Weights of a small GPT-style language model, trained from scratch on English Wikipedia.
Size: 8 layers, width 128, 2 heads of 64, vocabulary 8192.
Architecture: RMSNorm before each block, no biases in attention or MLP.
Training: a variant of Muon for these matrices, 150M tokens, 9150 steps.
Each number is 128 + 24 x the weight over its row's rms, rounded and kept within 0 to 255. Layers, rows and columns count from 0. Numbers have three digits each. The size before them is the row's rms in percent of the matrix's.

# up: layer 4 MLP up, 320x128, rms 0.165, rows 258-292, columns 0-127
# down: layer 4 MLP down (transposed), 320x128, rms 0.198, rows 258-292, columns 0-127
# gate: layer 4 MLP gate, 320x128, rms 0.154, rows 259-293, columns 0-127
up258 122:102117146104109080120151119121177118137147075082147121121155120140090145132110112122157152123153144117143124161156114109150140146168114101194099112103084132146161115152097111129167137099121127116117163122137136101133068120114116139140142128190098102137111116103108119102131109114130158119144133110112126097097137101151111073103141120133120121159120114100108123182117097123152111130181
down258 123:123138102162116129118151158121142103123119124114108135143155089155126133144122134072132136121096120107145102122131126135142122138120092119171165073064068112123147140138151132121099100112073139084116103146126135127107092137107142195129131175113144104120158100098124156166133106115139132181104130106132124155106092127158114101142165095123137142121106142126116102128086120120101120139175
gate259 104:112119133115143094125164115156154147101154142103106154138127110187166125153111154160146087086151102122127132104139133134133144135120134104125145168119129147114165169126181138120132096103132139126108110144121145098105152109104119116150108105132166174148145137106113138141139138092098132125154156156156138108081111132107129143136141099148065152144118147169115130120177096133166129124206
up259 118:136125146124145187069103124128144157099148148149107110094128174098185138144120113117150113110127107090103147128153109080083170105128111104126134119079151085156127178101094101092144124161092111126122140088112117118123090143143134120167131110126119151105147129122172122119115109108130147158091143122090099151099108120156162134137133088109126108133125124146121135125122135151156148094152
down259 118:099145114078104140138139108131081161148160142112112137141114176125131131147133122118130140095130108144117162199184143156128147129139136101167143169110113141170121121125113166119170131095115095089143099106139094122186095124150108124112141126103152154123103136115152105122153132160148129148123123157135086078094124144142127125107126100108148106125083108130121128111145146179150106097150
gate260 103:110113125164144100124169087130113117095150152130095148100117130148144116075107110141176128123152109111146104083097090116127117141119129109136122107143139148164131111114134152127123118143153151142128151103111147138137108092121134135136178149108177088118156138082135182122139159124126086107141146177145102138128100081116139152122124145103139080122116091145131174126098145187132160134165
up260 084:094141149113145107129097136147081129082114145128123089164139133111177188151156085117126144113134143153136153131108153123098136146140154119127133094128118100162167149115138126167128133169121168142104167148153125099153107178113151089082102112139098141145133169142140147100110104094169150092081114159131137128143113124138163142114118107088128123118122127130159088114108155142160126137111
down260 087:144103094149092140188169114097159145083107120101118116147099136123128083112107121157161144120131165131121133128144115131118170166154118126136103139129148163130138121125119135134125116140112088058151137093116087171153128112159138154167149106115162123120165124115100111131126135127105077106148120093131144125139122133134117126141129140104163098114159105100065133124155081153086135123097
gate261 107:175105130180124135125162095157110139135155122141114089160122093138108115174114177145093095132135109112117132147175152139174151115085107163130121170135108089155140121125101136138133135105143122097131128164149151165101143095094138197089153151118164148129131152138092106133127134088125144112160109118128103143124119116148112143127151107144087093135134084109149144129134105130153136106149
up261 115:115155134135093076139102150122123128073115141152117123120129120141127124125157083109102083130111109145120155181161109107099121125149098133186120119170166140149114153146125113146126128149107118144157144124123085107128122159153156070137101149081093111107137133144141103089127154133115135148122153159122092100101113179127123133149121155135143141110132154133205137087139128132144102107111
down261 111:131155137115137117081103140101108142140116122133103163123126175144089123066144111172142098145146124105156142104103069142124085115093128122181099112120108181158116104154070123136142131143130142142147124110094064140122161096137149112097136169114110124133121137142116130103106118136144175137124157165140111150148122135146114169136111112132147129118157160159131104104112160110116159137126
gate262 100:083139115142129154120098134139135162131183158105181102135109133170080116131134122163142171103161091142129158113138138113120143151145120152088149147131143142148156140118108128116116169137094149076156099099150106129117137081132152148090111155097176126133128141136136171159160154151123182089164128130108120152112137086150097133148108135127109110152110124144107091117145131100137148137140
up262 097:143098118141128090128139165137113120132083100129157076114110126082178163142161119107145087165140099119149101107096105134112106116148130138104153145140118129170123133101102109142113159128137090161119094165131114157112112160083158098137134164144133141147137149150131084135122113090116156094165114189162136116110150100115135145135085104114138162140167129152141149123143146112167137117138
down262 102:125152126102140127110184154113136135110141183148089099152108137105107146109140147096140124100129111128132134126075151165116123144168095101116091128153068120178137161096144184112171115122135103148162127117098117115134112115087132105120121159107148155110123111156156165123160163156137162141137137164122130170100144096145104077148111158123125140151128131150104114124146130116143124111158
gate263 107:108093158114143109104118166115075157137156121133092118142087119150136084095135156171127187121174124118095151119149158129117123156145136124134116137152132116174109104113138153129153097089106142109139144136116160159161146126158159150153172147073126143128109166074153162128110154116135100076085142123112158135145098139140080106129122144115104125133126117126120157131143124100131128133136
up263 115:136095121177176131141125135124125175092145129094155120138140169152140121113125130108119159102150061149155095133115117159157134147136114099107084168109141144114140164102141098096143098116077124081127105107144162167119114131129136108121130146136160132132102144141134110095161143147159106132130129119091137123126078055103126171124155154120163128150111149122135115121121149109122088126148
down263 110:155081124146095146157114138123129119111160135125152128120126165108158153103116154188152088126101120120152116096086179113172137142161137105068133114147147117136114170113116159122163126129114105075152136140143122134150103129127126114114161133115162090131125099124143130125107152146076154177123115147114164103128096131134091121114137124149140110171129117122121104126159133183154131154174
gate264 112:132157100169143127136098132128130118179148120148100155119137115183094108113114127148127148114160145146152118124111123105109149115130175146107078156157101113094105155130126154087162090096107141130150116137114081142125076128120126131153129158132155150160099100077095159129179121140131160132151143131095111147068103130138105107095105122128166112110168129107165129133138136118093115126122
up264 097:121116085113154136131129075121115120112115127131158127135160123103111129145118121101159128116108182122159138130146123112139166143147130155109132127171129139100123198133113130190121125124115160133121103165175113180098110091139097124138112113069115122154140145119135180121108062104158122112119151107133145128164155146105124152126119128136079165132094164112136149144151099112119110118152
down264 101:115117128102141161142090153136174068122146142126117116142109159126122167142122122117124120119115134131136123129117114086128112080113111137076143124157088133091141163160131163097133121096146148213163131132128135163126134134112101131103121155131095128145136102128115147078170116081128169142174119159147094112141138148158133132093110101118118130118184149099120125122154103139153112111107
gate265 087:186149145137173121151161100086101117141102114112149128106155147149103145069131117084160136168120131139132168166088142130149137101113135096132142115111108100139143087113088129117095145153107144121115115122124114141135112141157125137130134136135125156094112106141120142158162116091071126106125161129123100132146133173109081150113159083093139104128106130144091124075103100132153106117153
up265 086:143125135130096101112129103177138105126164125112119169127126137118145110135135142145150076128142111145147105113114147167112081162109117111114158087088121132147184116071153133170125128095120086114161124142139123108133121147106101088132105102082143120123124136111164114108097150148104149119138159120146160114079133127150130106091108080162112137164171106128114167125106119146090127151105
down265 087:111150158134093107111087118157124118117136127136139111144142134119147065131100128143099125130130086110087123142151148112146141137159129128093103129135105116094107065155127163153100133120147139146104099101124149136131132048125149155096132142127149117109101123128137123115161143131127133181108111100078148139159136141145171167091097188122127142173125076141092135132147115149115121124117
gate266 105:082133137105100117117151117134144133143136156146085128170135115125129124098110106145171111092119125114072157094157122156117124157160131109148121167186117128165131135115130139128098146103103131111117177158095181124161158111131126157147123091137107106099140138097080104100137094137131137058147095150152167145159140106102132145130118141094161114150105106125147107131151107120127121147133
up266 108:167135139121170163111128156086178147096192156147074137148119147115103077136159102107155129116087148120120156152128117122169145107126160166132112116144112128125162111092115116156129114123129156126136124158144150137114117111135108105119118131109102134143134122174112087122148114126154109090099173111143154142158102125125114141101109119200125101145137137105111156129147142090127121119076
down266 107:127168122092124127082162120118096121113103131143105098100144097117099132118148138153126147128136144118053141149093101136125125123154164139135125164167130085161104127074102109102149138125076135158091125160103131108151114104140124139143133112140139124133171124122103138099135116141143091087128126201171142140159135121120132172163123174122124131124109126147136111109183130123137100125099
gate267 096:127143098146150123121090091101160099087080122147154098131153112123139111113125135120092135146146095129099117138117122096119130076124113130147119145075144127078089135106128131134168145123120103145148147213132113137113143128091118126126106166095137160123102141132097114152170158111112140139165129135117111125160100135113086145179079124129137106123163092092101122133136113162141096136122
up267 097:170103120111115146146100160086134130140161162078129126153125134077109123109127152088138133119120116138128097125139143133149141175113121090113094162114112124141112136107147115138103146130162112104132088093137098122128125132117170146104198113123142115149153150146112137145196115178133129090095145126153142136112112132159114108117135148089150135133160115121084121133153106080142183154148
down267 090:112125131116143061117142143116151142081150143145091114103118176171141116123101120154128115111102121122123173150108145123170119085130111095171116103133146121139100144132126130130146081186173117110153140124167116127127114150123076109108084148118113127132077119154095165116100134089148134097136136118106155148112128130139113152133154107137172148131137115088105101107105132137075107140106
gate268 105:095132099153151159129136147168137132146164127141090156146158146098119169116105097115156118151125154141118141135161092129166126115134117141149152137123098136150174145116120135123130126131151086155146121143131127172121159152109098121114111158104119147159125163159114140144119153119057111120132138162170129148112105148127124131075126139185141109133155142184148100093094066146124122094126
up268 095:146129171159128151148146132100124167158082085076173080117127115150133132130109176135094116144173168123098121105114123125133127149127150168116162126086086119103105113112118111154132127185162103128143069127151125128114150138129130105136155147149149104112114140151127140115094173105129129176114136125136103150118148122137122137100116091102111128138163133131094114065109130148106110140134
down268 092:136149167133090132139119136082168126131116121132197105111126086154128101112142161127135127116166132147138127146138152134162129136103106164105148106105119090136125124157137087194126139177122125150154083080123135112126116072136129123136180122103168151112134112155178122149117141107149122185137125118111136150121123134145138119116102116077144111156144148121104111138161097142100099152118
gate269 108:116110124136142127126122143127120130160141161173149117103136093156140164119135118140157095108152182074114151096090143105126127133143129107167090129166132151143148139146097117156089122159141092119091118168146153113159123125108129111114125185101155111114143138115121121151135142134128148138128179102090123145137100097150150094125107099146120123112122090122142097156146126183107184083165
up269 118:156136077150153106146109130132146118128178134106175151154104136140083120146110139093109136124143170165103130137122139157113114160135123132128144169129124147118157101117114151137135140128167135142139143105123080105087120114148127123113094141143135146139112134108107137139088063150131128144056090155111111129111132130134119139108156096171076145129149161178151145155089134116127130146073
down269 115:165102103142142139141138109157155098107151169120197114118117110129071125151169111137105117131155127170108126097100110133097124135112131164142140135122110165157149133134103152157152108161102161154168161154079094117142146131105158121130137150120103135105139138136130142157143068119153134146098158168136104108124126067124127121147104115123124122147130149079146165142104096100112139137150
gate270 095:155157096097098146108117135115138132128134085129155130157158138108113142143136127125119112132143124146137151155089168133132115093182145077156100113137089124120158119100129133094130153092170157125127119156132127121152121101163122116120120145099142135136154163136116091062129130132151157093096183148074090108081148122136116125108101089119117114132111157108175139099122145173118137148152
up270 099:143170119138178140103160181103131134164143150109126115135110150154126151159095084146153124124103161104155113168106173119120110112115169190119112122103110141150129108147149145149162108124138113108104091118145080126077090081143137132133119120133185124111129097130139096155149117101165124090132098134114128099122118152097141112140133122118103109145159178140105131140141153100128129132157
down270 101:141137123124126168142119166090093148161145103173092113180156149144152120188146119111098130104120098141142127116148100094110141099142110118127122152102087115140125130104097126136129124079140115130127129126093090119142155117143164108132076139093079158114098140166128110087120137094136127105106108164087097081128159103139140127113126118125104092138115168122133112102142155113081109148133
gate271 103:158145155084168100123125153105155157118134120147134127144090127120144082128146166142099160101120144124193149108129102161159109124120137142118139112144150146120127167145171126114123098134109155093117118138114114110168106100097119147158112118174109132140108084097159133109113136141129124093126104121090102123142115109137116166133114177164131111117143147092050099126127137126117163177142
up271 093:134127129138146139133127122108128144147163114147132164082144167112092102126103119124163148119148169152128140094131154140139151090154100107116090143136138116109130126150122164134142138091099132105158155140172143103113176124160096127104091153124149118123075130137147174109142115110134162095141088091104123093147187138142162131110107093127176094127185153135132153109148114138140135169128
down271 093:167167139127137133124115116108138167123141123159116158177123117088096151139131097087149116112141156180151106087112093136104132135152162143163113117110104155137193127141116106073109106125178150117122185145127098124169113144118139126131121110079130116117111126133153134120108124153153167106128144141143118068067124116125113127166121137110123133118161149111127131112144102140146158158108
gate272 102:149148092124107143112147168117141148111126124131130171097128144109100114171130151146083120109100145107098138154182102140157145105117126142108090115111108188175136127151107132109123137121154112175186158103125139101199100138127121111147142150120124134093161091137084169114110145138141114149137120141105093149140166106137148109126115119135108116120092170123121138100133135091160104141140
up272 102:140104129095143164115119125140124087075140164138058132115087107149131125134101117115104128157167095117127160085107128078127119121103175106127162135138166073101130078138135111127106112087107132151104160113128089120112142115131159115135150140131136116094173149135118129156149101077140121104103115103136172153128128149128146096163134164120129125142105105120115123110121100134112163092132
down272 098:148109134085120133110106105143098150135091133127151156107097094181161091102136108133165134153161166141150092178160117131115162139100111061110093118114128122084131136128155152151136151140106132146111141150076120124112112102114130144110134097121090121171149081177132094112113143132112138114159104136147099141108139110122149090157114076114095104098155132132128134133125111124132122101138
gate273 089:125125163159107114144118171159130158113137098183120101189133157129141138111111126117106141090131118148085159094110091135089127122137072088130109114153103098119128104106115127128125150143121106183156077130135133096147106126106164142175135196159150114152142134157132134134075162117131128181110111151157112125107127168133115124139152108132124119136127121143143130128101135150109125111106
up273 081:167139134137129160109120127142085097143141128108125136111093139165133103114088105113068113184126139116138138116124143100118135117119123128130107137104166116087052087138117135109166119113165129091108123122097098152142169139161107079099167089128111140148143119130135129123136093163147127143145165134104150118147133153152130157085116108121109138129152109091093156119111110121120071123100
down273 092:128127112153139167124169113129147168130099131113123153123161068138132109127168147120141144178124124161130148120117155137166111163131149104111105132157166144146130151116154165149103113116115175072105186146125119131069125087151090092124141155118110174154123120115120114139130126132108116075141119115142166114173101087120143119153147106133115162101135118151103115142157133118119125138163
gate274 108:135111167122187093113139127137107135113130106098165145119137112084118121130133101100130108133118179103108146158151117123139109120149143132125133149121118199115142128091160076067133071152154165150096122145121153109127111129111113105131119139155143118111165127141161111105116119137122120115160106076116083148163130122066096140116138110165092139131128119143158117124107120135165147155141
up274 090:136095108115117105127108145139136079135136105098139156136139125109093113165150169145087155133116190109113114148090139100143131095112133124123147108151140196143136148099174138109148126135138142103145097144132179121139133093147104106107157128097128147136111153126165101145090085143147133113157124082145149087151130139092103130104158140126150140098114155182145104101155166113134138123147
down274 103:065101149120177098143141128144121120134136146097146138152137108111101080114111097085130119140117146133113145144149138148150096147150153170113087113157110152129149125117122123124145125154145136148086088101097204089096127134128112126107107134132136149087116160114144128142090115134149162103141104095127088134186142134131138115107122152130111134086106079138127142108116123093140151162090
gate275 109:104092115149117129143070107143142143108122091139145131099123109142123126140144103108082107123123147111152138127116123138127098116117110116138081173106130108150125190101141120077110135155139151129122093154124068114141120138135097109143134090113122167114166059138106136151164143166099134140106169145108145133108103136140135139132079128107125148173119169166157104145137139139117125078145
up275 095:148124141086137191096151096129117119154139132171124149132122109124122136177106120114161126130119126110129132131130092128161152114136151115152136106189157116142171147114172118122176165185136169139085110150151089170139102153086150160128122139114123154114144179152153116111157100114111158128118103139114133130142130126123085136120165109088117140116078153158143119138129153149123115139115
down275 091:118119130127089111100121121134144143130164112177111113139137128138146128170103111120128123083136106130155148121129192135104139123154144150113144186148125150148078164170111079125104133152095158097090127167126086156118139137111121109072122127109125144082160116108162156086083120158126106110108176146112127135093111131152152139105122107150133128151152139155131158160161116135127128114145
gate276 091:123117112156126117115132168120131164128140148115141166149113131100087143081151114103134138112120113114093128151140170133178124164104153096106120185154146148133117115138089106123110146126108102128092127139136144137125154096152151106160179100094147164114157135134079092073143139108135142111173161104148115115119133192105140127143154102148114127127135139122172122165083136115149110137109
up276 094:110148118138137175183142119095101108098086117127168095099143149157153116162158113112166113127143115142134158137137141151115131100131102115147123095136136142146122118134121148117120138091122103133126134106093140150108102142149135154154151134134121115100130117086128096150154130121088135113117069143122096136137115127149159074151153097077149117175138184129129074135167118135160119086172
down276 090:081074107116125143111121089103138146132113105109141146137135108137136111124156117087138094126126147155133120138182130140132121094129138108137133093123156152137067163099129127125087188099139084122122154107109107167166114125135106096129147107133130191140157134104114102094101125133169139107137091141161120151151091137179136118135141125095152118137142154121127096143127109078152171133125
gate277 101:129124141109123100145119162143151152157120120138111051102112101105188125157137139152120139124143094117142114139114153162143177084139142131114113142140080127167130138105168162148135154115113125083115108123138146114129125144093160123114149148121133135170144133136110169087155116120157138093137116149176149089101115099112124165114116135162160087121116111128132070183140135137131144112133
up277 123:134130151094145129119076087122131200069125102150122091119121126075154134154155167106087146116139096111149168141110146156146127101115130122138111149125093144084124101143145128140158164165107119144142112101134132152103155100088110130092116142109125155152167149107132097119146163117127141124114139127120126096114143106172095169114121132135153138152138128146093129140100122123191142132105
down277 118:111111067151123133132125074113080148135125093141118149131129121114141121129143118055121142088083129146102101170085135124127134126103113127096159155149110097124107148119097122084105135120126133160122111137113113117147093089146148155089102149107138145119132137145126128122126132066092179108133127140092095147149100140191113128121124100127150135165098135147130109085138119154161113116115
gate278 100:164170132112106124117124127138144125134083136112113128129107152130115126157112144141170106095150146124137153145123135096150163167129133137123112143161118135197136115151159141116112103158180135132095156192165115111128077061142160121132166153147133151135107135078108114124133101103139160104120122171095140130099096147120150110097115117150119075121118111131145148129148136133124144155174
up278 116:107099152159141144101151112157130127119163095121144130101086137125169112154127083142095081159082123133115139131134079103135116166148100128103171150162119181146147115176160115101104102122156143138094106107130140139136136127108164112113117152130139106126083149118152080114159141115129122119190127133088131100151094120133114117108070144130128099129116136152093116118128130163128149138099
down278 116:137121152153132132094110098155092169113133095154124120100103159074124180134130132152123118140124113099109117115108063137151149141156156097105103124160134108134129105122156108128139126149171138138118106141162140127079142119116121097125127163120158095111142171093156130132128126104152140088116097154043133129153106131106149126078148133127141135147104118125110104128145132135183134158091
gate279 094:129090098127123148126132118098120183143077122165152096114149130164097144098112107123105120137089131109136141108118087150161087124116154103129138160144143150144143100135152142131143121110119124140144148104106109112136134119107147087133185159124167142114134095159122157088147129117116096121141157160152119078105138125102160154107134173094104150141106098168087129161098159153126122175101
up279 090:146131143125130132112124141135085132113177149171099107144098158105126124106117122161088186114145111133132085133117143169130192136129143121117147122127137141169097142109113152104136099066113109101165136153178126134116115090122113174142134144141114125122114142122112156116120147143091094158091148117167148122143154151158138150165107125132120162132148150129170142070162092110118127113103
down279 088:141115116144081130119114127149107129153124081159128134104070089104169119119165149213134107107130145133128134109137107142133082128154119113135127101116120139121136184112154138132105144148154100156107172139142142112132107144128136075120153162133106129093142127091157092133115092120116164148135148113165136118157146129154119139102145132155140110085124088073113121132168139157143142142102
gate280 082:128169101159124117140115118095123121140142129153146128091153161115154139115151129103168129138172134121142144102113127170128180161178132162142155123135128125122117152124100092149095066151119141083143103071118122134130115129126129124124130122105149143192124122080095144143119127154173122157124131108181132129194112175117150162103099169136094118100140118146108130126127134127129122121121
up280 081:095176117102120105116116174097159128141202111110158123139126111141127129146103132156163139116089148150095182105140137138099137122096138150105085161135145130116106118150115103090179127150159144136132157143144146117135115116133119138141116162128130097151134136138162140116127142126159120105102107185122133078093137163115160077081144129161095146136152144122141163151139116095106108132140
down280 087:112086126102146100122116152173116132121048134117109133138113144116114173101134130116094135112119120144168140116145127122192178132108105081140087099096131138095082130091157161161098164111109131126113133081138118126158154113141143126132123146107154158130117118145144116136143150125107162121133166095161144129110134124126137163095127145085160162134136141118122126152089142166175123133133
gate281 095:144116125139129132147099152176135184152136107148130143184130101147133142128089121155132138121134118125082148129112105128110140121161171101151142143133142121172143091096130160096130131192088170148160142122127125141137106069098135158127138119133126131133154129082127110107142130087154150111139142134104127099089127120130166109121146117143119107151070121120139081139125194146130116088145
up281 117:129136138149086091143112158122112131115125128146123119126105145122099125126141081107086126190142136119176178153146157099144150145155128130141126132161105157111117104111120163111071126109132106148121109142100093176127119100168152125129123162096170152103092150140156141106134138136155110145152134144116129110194103099132167137095117131091175145108163111148139099142141136116146144160153
down281 121:149161136141098119133156153110123167167135124154090127150116142108137128122135143138099085136108161139157164100165106123151151121136101115097154079164128127196080096102121154116140139141123110132088097127097107108122090102127114125123164149134139118096110131143160111110139130072167103089115150134089119113163147139127147148119122124126173114144167095129125116111150094171138128174135
gate282 091:123153106160088146097134166122142160154145114113123175138172117112096170170148109112117170110123121116092089114135141117093084127105128120140131140155104097113122137130111099069128127149111153123155181145097115120152102144094123132098143127110090127098165148125153113127109114111135127121132141107159161119116127069097155146157114157120118102085136106082116134124157127148153161135169
up282 084:152136145139153173124142133112143100128130151100153119133122135140151155166136124154090114161125119126131116138144107106101151146180184144126080094097120121139107174123139128124173129115117146138140117131142167113083100123092105121160115118140142176130153150170129136120094108110181147132140157089105157131109109079125131097138094112149080079102124170125143135086123115119149091104133
down282 096:154117125150081144102127146165121176120149124090129157141142129142090121134140127101133149109140131139131119106104174121119096120085092123157168162110087097124162130114128119113132133132144130110111145144131129193148082122157107150088127154128110134136145103047134091132123116098111150099130118108143114124107094140130091105142153153127104123107156087081097142167151152158133133090140
gate283 111:148146101131144106161165141128086165135140137160117138149143125137115100135161100111121078162103110127132123172140112078178137064159108112133102127120111150101131132136131080121131112138141088154136150117104104140097121120114125103145119128161131135164151098131149077142133125194118134167136122084163136147175154138156129140149138076153135137127114165145129110118071126122137136128119
up283 095:148113124138088125095108122098159098135111118073134111166135108116134138143117139120123137112105147135093107164099131159099081150139126098127115117106146129145115122099086153148153141132112151156084121116135177181170162149175123109121161128104132109068122162067117119142133131131183152125128151120140146146102106141111172164137147132118146161112093133113167111152141125113142121106101
down283 087:131142152091171131120137104127132107099112145152106125167118105105142127098135078155134123115138145145152152154136130106122106122120089114101088125116147152187137113122140146136128142111125095089087119135118154136107159159156104104128142151080106131070128161110158139141121151136155132063149132124124161150147146168114116147147149156128093137119117105168151066139147118155137160075102
gate284 101:088100157148127152139128098106138142127154182149118133115119136148181149152120107145151119134123080117127120116116101131135149142144132134084104148099141103152177096096118170142150134136138099139136104105126120139131121128130127074144151126150106133167138127136085177157137124143109120113151088152147105124093153105147123168066153108146110089150168120133119160131143095185142134083152
up284 085:132113097126141090109165139169143124101094154163149151134113116129131107156126098117133123112093168082115151128162147115127100095110136125126112103138137123170138115149124118095093125142109112138099143194133149149153102122140102100076072144145110119153101148077135128120096130088152100110156090147109150146132114173132156099103107135120147105098125134170131123101142108117158073121135
down284 093:143107098111122141133138098119112151135146134131125115127144139093180106155146121157125137119142111097111132131135123129126143111114131097110075137141145134140190107115130134165156115112135075150124097139089129136119126105114119131114162136103120138156100129128120123162134102141147135049133110146141185154117133134152093157103130121106047064140122161133134116113121153146111132060164
gate285 099:119105127097154112133136148106137128116084118117102119159123124179131082129139142153074115131162175151061132107136112107138148127132115142130144109163116139162149157146175138124149078139153111127081147151136146104137114144142120117144124169145166162117111107137141148108153129113111133145126142127146160136120110140157114116131150152126111097103059158168054126110137142095140144157145
up285 126:112098141189134098173135113152116142142148132118149107101130100071099137128118091148134138165084122129170110132132102153139141172139154151129103151118123093144136101089131132158083122141107179101148115181131138125125157132143136115125126158112118143117165102118114129200088127151133151110113142150151129120138121104134110133109090124168124180147105119124100140189121118128109131140099
down285 119:116058131171149077128077142121116109150139151140125117118137105163120094128125110104147125138120134120107112111135127128144114132165125133122118120149113137117125147121143138144153107113102119111108160115082164107126118135157144129150135130165132113128163143129106113163085131132182122023142132117129151120169130101158132117151106164132133150131136126116146162202118107122142179149102
gate286 096:138113131107123095087107175080144141146129155149134100106149158154084128141143122153161103115158113132107117156150148125092087113097135109111119123174144090138139135121101099101155161150151145158148167171120101115120105135125112094178130093139143162085164108149125110119090155162122100184135117130131135151140088115146150150149111133096134110143125119125170121137133094145105092125094
up286 091:134135114110143092160103133115104149151144109128161135125150118123142148174139097132144110121092113093073144166130136156075139085088151123155133107141112125130140140094113146070121157094119114144118158097165096169184105152138152129135144134127107110127117108084104101119137121106095119163116142119143087165117123131078137116085116120093153090118102149182135131110129137119123156119120
down286 093:085138109139140108122154156108104123124102114128094151126120134151135132141119105094148136130139149120157119109118098109153135136166108152103108192136088119147147090150145134175113101165117150104122133117137147117089100119149142137131110136143108142131138154103097157153117178122110136110124132098054166080125072141124151093137145147138152107162148098133105102087129130120163106184159
gate287 109:098120138157159103148126139113136144124174137156112148120153135131125112108148133164119116177082197106143122138106122132068113148099131116100122117119113103131171116172126149152131161169103117115161178157136148172126117090125181116127111162113145151140184120118136116139132112126091109101122125150178125108159120147071123142134105118125152151123147107134111140115146160141124105145088
up287 102:112125105103139122089129125105137117136179161109130147131144061145119159130144131109113125155136124142078130122124151148137079110137140141123107160127110113123110114123125110092169124143079122093136124088139104176152160149099121129156114106105136150150154123094133127080173066110133134151135166143145076156078147142096085087104135088139113140133111159118119142106117122112112108140145
down287 099:149110126113069109142128156133143116115094129125138128123126142111132164097122124090114139156136054139121149097172145131146130104146112164102132128120121132101108149080143157149099119100125131127153096150153117076138101141160108150114131113123123159099136132132086168155146144125151174226117125132121144171097142108140112159122117084129127129140120100131104113120136077133142127110108
gate288 116:120159111117117149137093134149149102113136090129160117086104151158166136113149120173115099125137107110124130172128137127080140153107082104121138131130124155134156132138146131118117129135092144169088118182176184143120121107118103122145124110156139108113180115120147105139143133115167148137162144098123102150131159115132129134170130085120154096174142146136155124128108069120176161141157
up288 098:134093121123127114115120127085106071167141160106146114102153105098169128119098143140130109194136118120128129133075128103142109122082144140144098101126167162121177151102150141092146107159116145139116181153126142123129104162102119119160117102152144128104178114123131097121185149117121129118164184127152125126165157112118113120128104119110165122129153114118129139148111100116132131122178
down288 086:161113099110126113120136135145142095109088077139138107116123138105120088135084129092153102123091146174147104104139159143159167129134141061135134123146138125149080148151151154140158118135098071084160081073149119111139105140138107142106101125142115159125110125142141146149132139164104155143135160092097121148119131133103141105126111127120179136118153124155131132113165133146108126177117
gate289 091:177133119133121116133119124108168156092123123158101126130092155134111132149126100151095152153079136093139142125132132099122138113091100138072136165111129159130118112096119164098139097139116148128088154118131132136112082147121139120140123104119136148087165112156143127160128122099181113103174127094127119136062109156143114121114104138116123119120174153101145115123110104085195101100110
up289 112:158184123144104195143157134177110116118130150090132120151120152113151107127151122101166155113121106125127170106104138153123082159105153131164119138141106130142145116150167118131110138124104080127106123125132144114118153133163148159107129118149107112152133122099101162121128129139076115064111142151132147112104169161125153124110166091171136144155145163118122157136142119129106145189121
down289 116:171160148131095164177149135123131122164121082131117094098117121120123123161132171119135181118138103135123149085103120128119104106117199147131176154155095128118109143099123150129187140103079091150111141120132121129094141143131180169131140130128127117111133100089159146146114129151088106106120139096116083130146111115103150114122151129142142164117116155137143140154139118147167092132121
gate290 104:125124153114094135100085126084122127129075130107109154095136104108083190132165105160110123150118138146134142092156150146152180124111114135159128177119155151131118075162137151174103141118125105093117155086127128135116139113121118129133143161131154139162138128088125147117121126137159151131115112138169125146117114127105088106127148121165142150104168153133128134173145151143138186100158
up290 103:136137113103076143130139158163176144150128120134129170154118137156143158111151100100119116104122115135110105125123105104156132169125122151128117172113146125099110096103085126151108115108116167131141158214114152157167101110117123100179116131111127155160139134144068112158102120119145125158124123095130091160119142140125122132154121128115088150109142095169106091142142128115174125146117
down290 096:115126128132134146177140134113116152096140099098114120139161128132119115141150078138144122129114157117107123160177130143153099081112103127128103109134111100099098105128160094119143141108129172102147155137149189161066162117161123134145119139127138128194149098130119111117102080074155117143126126168109160154110110136114152094134117118143119143122186133107144119126102092143151148104141
gate291 097:102147157150150131135151132161120128154142087126136147130091188143115153132106129129135145139140159101180156081141154075175125119122116118143133119164126129153138133129100143114111138135117126175170127125104111193075084150089133181108134127122127144128113144116165136100125148152146108118123118148121143101131109156109093174122105125121146111144160132108117134135183131084102146153096
up291 085:136136157129118117147113091139123143130118150096136098133107112144137098135128113164118098072151183174113111149145165148143123132113141158143180121161157106128128097109191145148150107167116128085114136140134150151100099121113099145139127148134126114127097100133111115147174116149086141135181156098146147128093101115114124116100099090116117145107166117153118093132126148128183135126180
down291 093:127168166104098138126116117148090127184127090122133133157155167111078121132125140103144146131147148112166142126133149110154098082142117134119162111156142132171132154159102145119101117134170119118148110146173124140134077150133174134137167129096119120144124088119134137110134159146116122096123107106097155139136099170122108129113108106130149078147193106072126143144156135134087125114137
gate292 101:107087140099151121083085144138177116139159174162120144150135130179165141084115125088149092165157152111142120142099139124100117097089133110111162144095162125135127109120143131139153169114144120159152125140116122082129108122148133126123094110107121127126079112099107081138187107164120119117120105149143135147144143122138171182155108096127114116122100132100109091135129121128120100122136
up292 089:117124153155131109138170170113107132116126101084115105102128110084147146175117171169119141113133148177136167107156119109108115158138110142136106086167122094115164119099115127119134130119115109169152131117122132121083131132127159128164123148150177154142166120074130123098135119115089120166136125135156118114095118125097113143110101137161130146121094080177154147096147114164113142103113
down292 094:147201121137118116136144158124079115116076100053129123115150133119112126166148118151113127111141090127135140099138134151143122119154078128146154117118107155112144107133141149142128131101079153139065153158138126164131122156104121148172134160140110123124148127157133145155106132094114160123157174091121136119143124157119076081150117152125133131137122112163100163116109134136165139143149
gate293 065:152117136166115147106134139143131141124115095088139124129119140167167144117136144094078108097134090156098148100134110113140101132132136134132119128147139142073072131113108111159098116131120164149120100093098137109154106125167088110106149114152105125133093170095130114149156133110104098200160115109132128147163172166100112124137099130140146131149125122095091159132112155150137078155123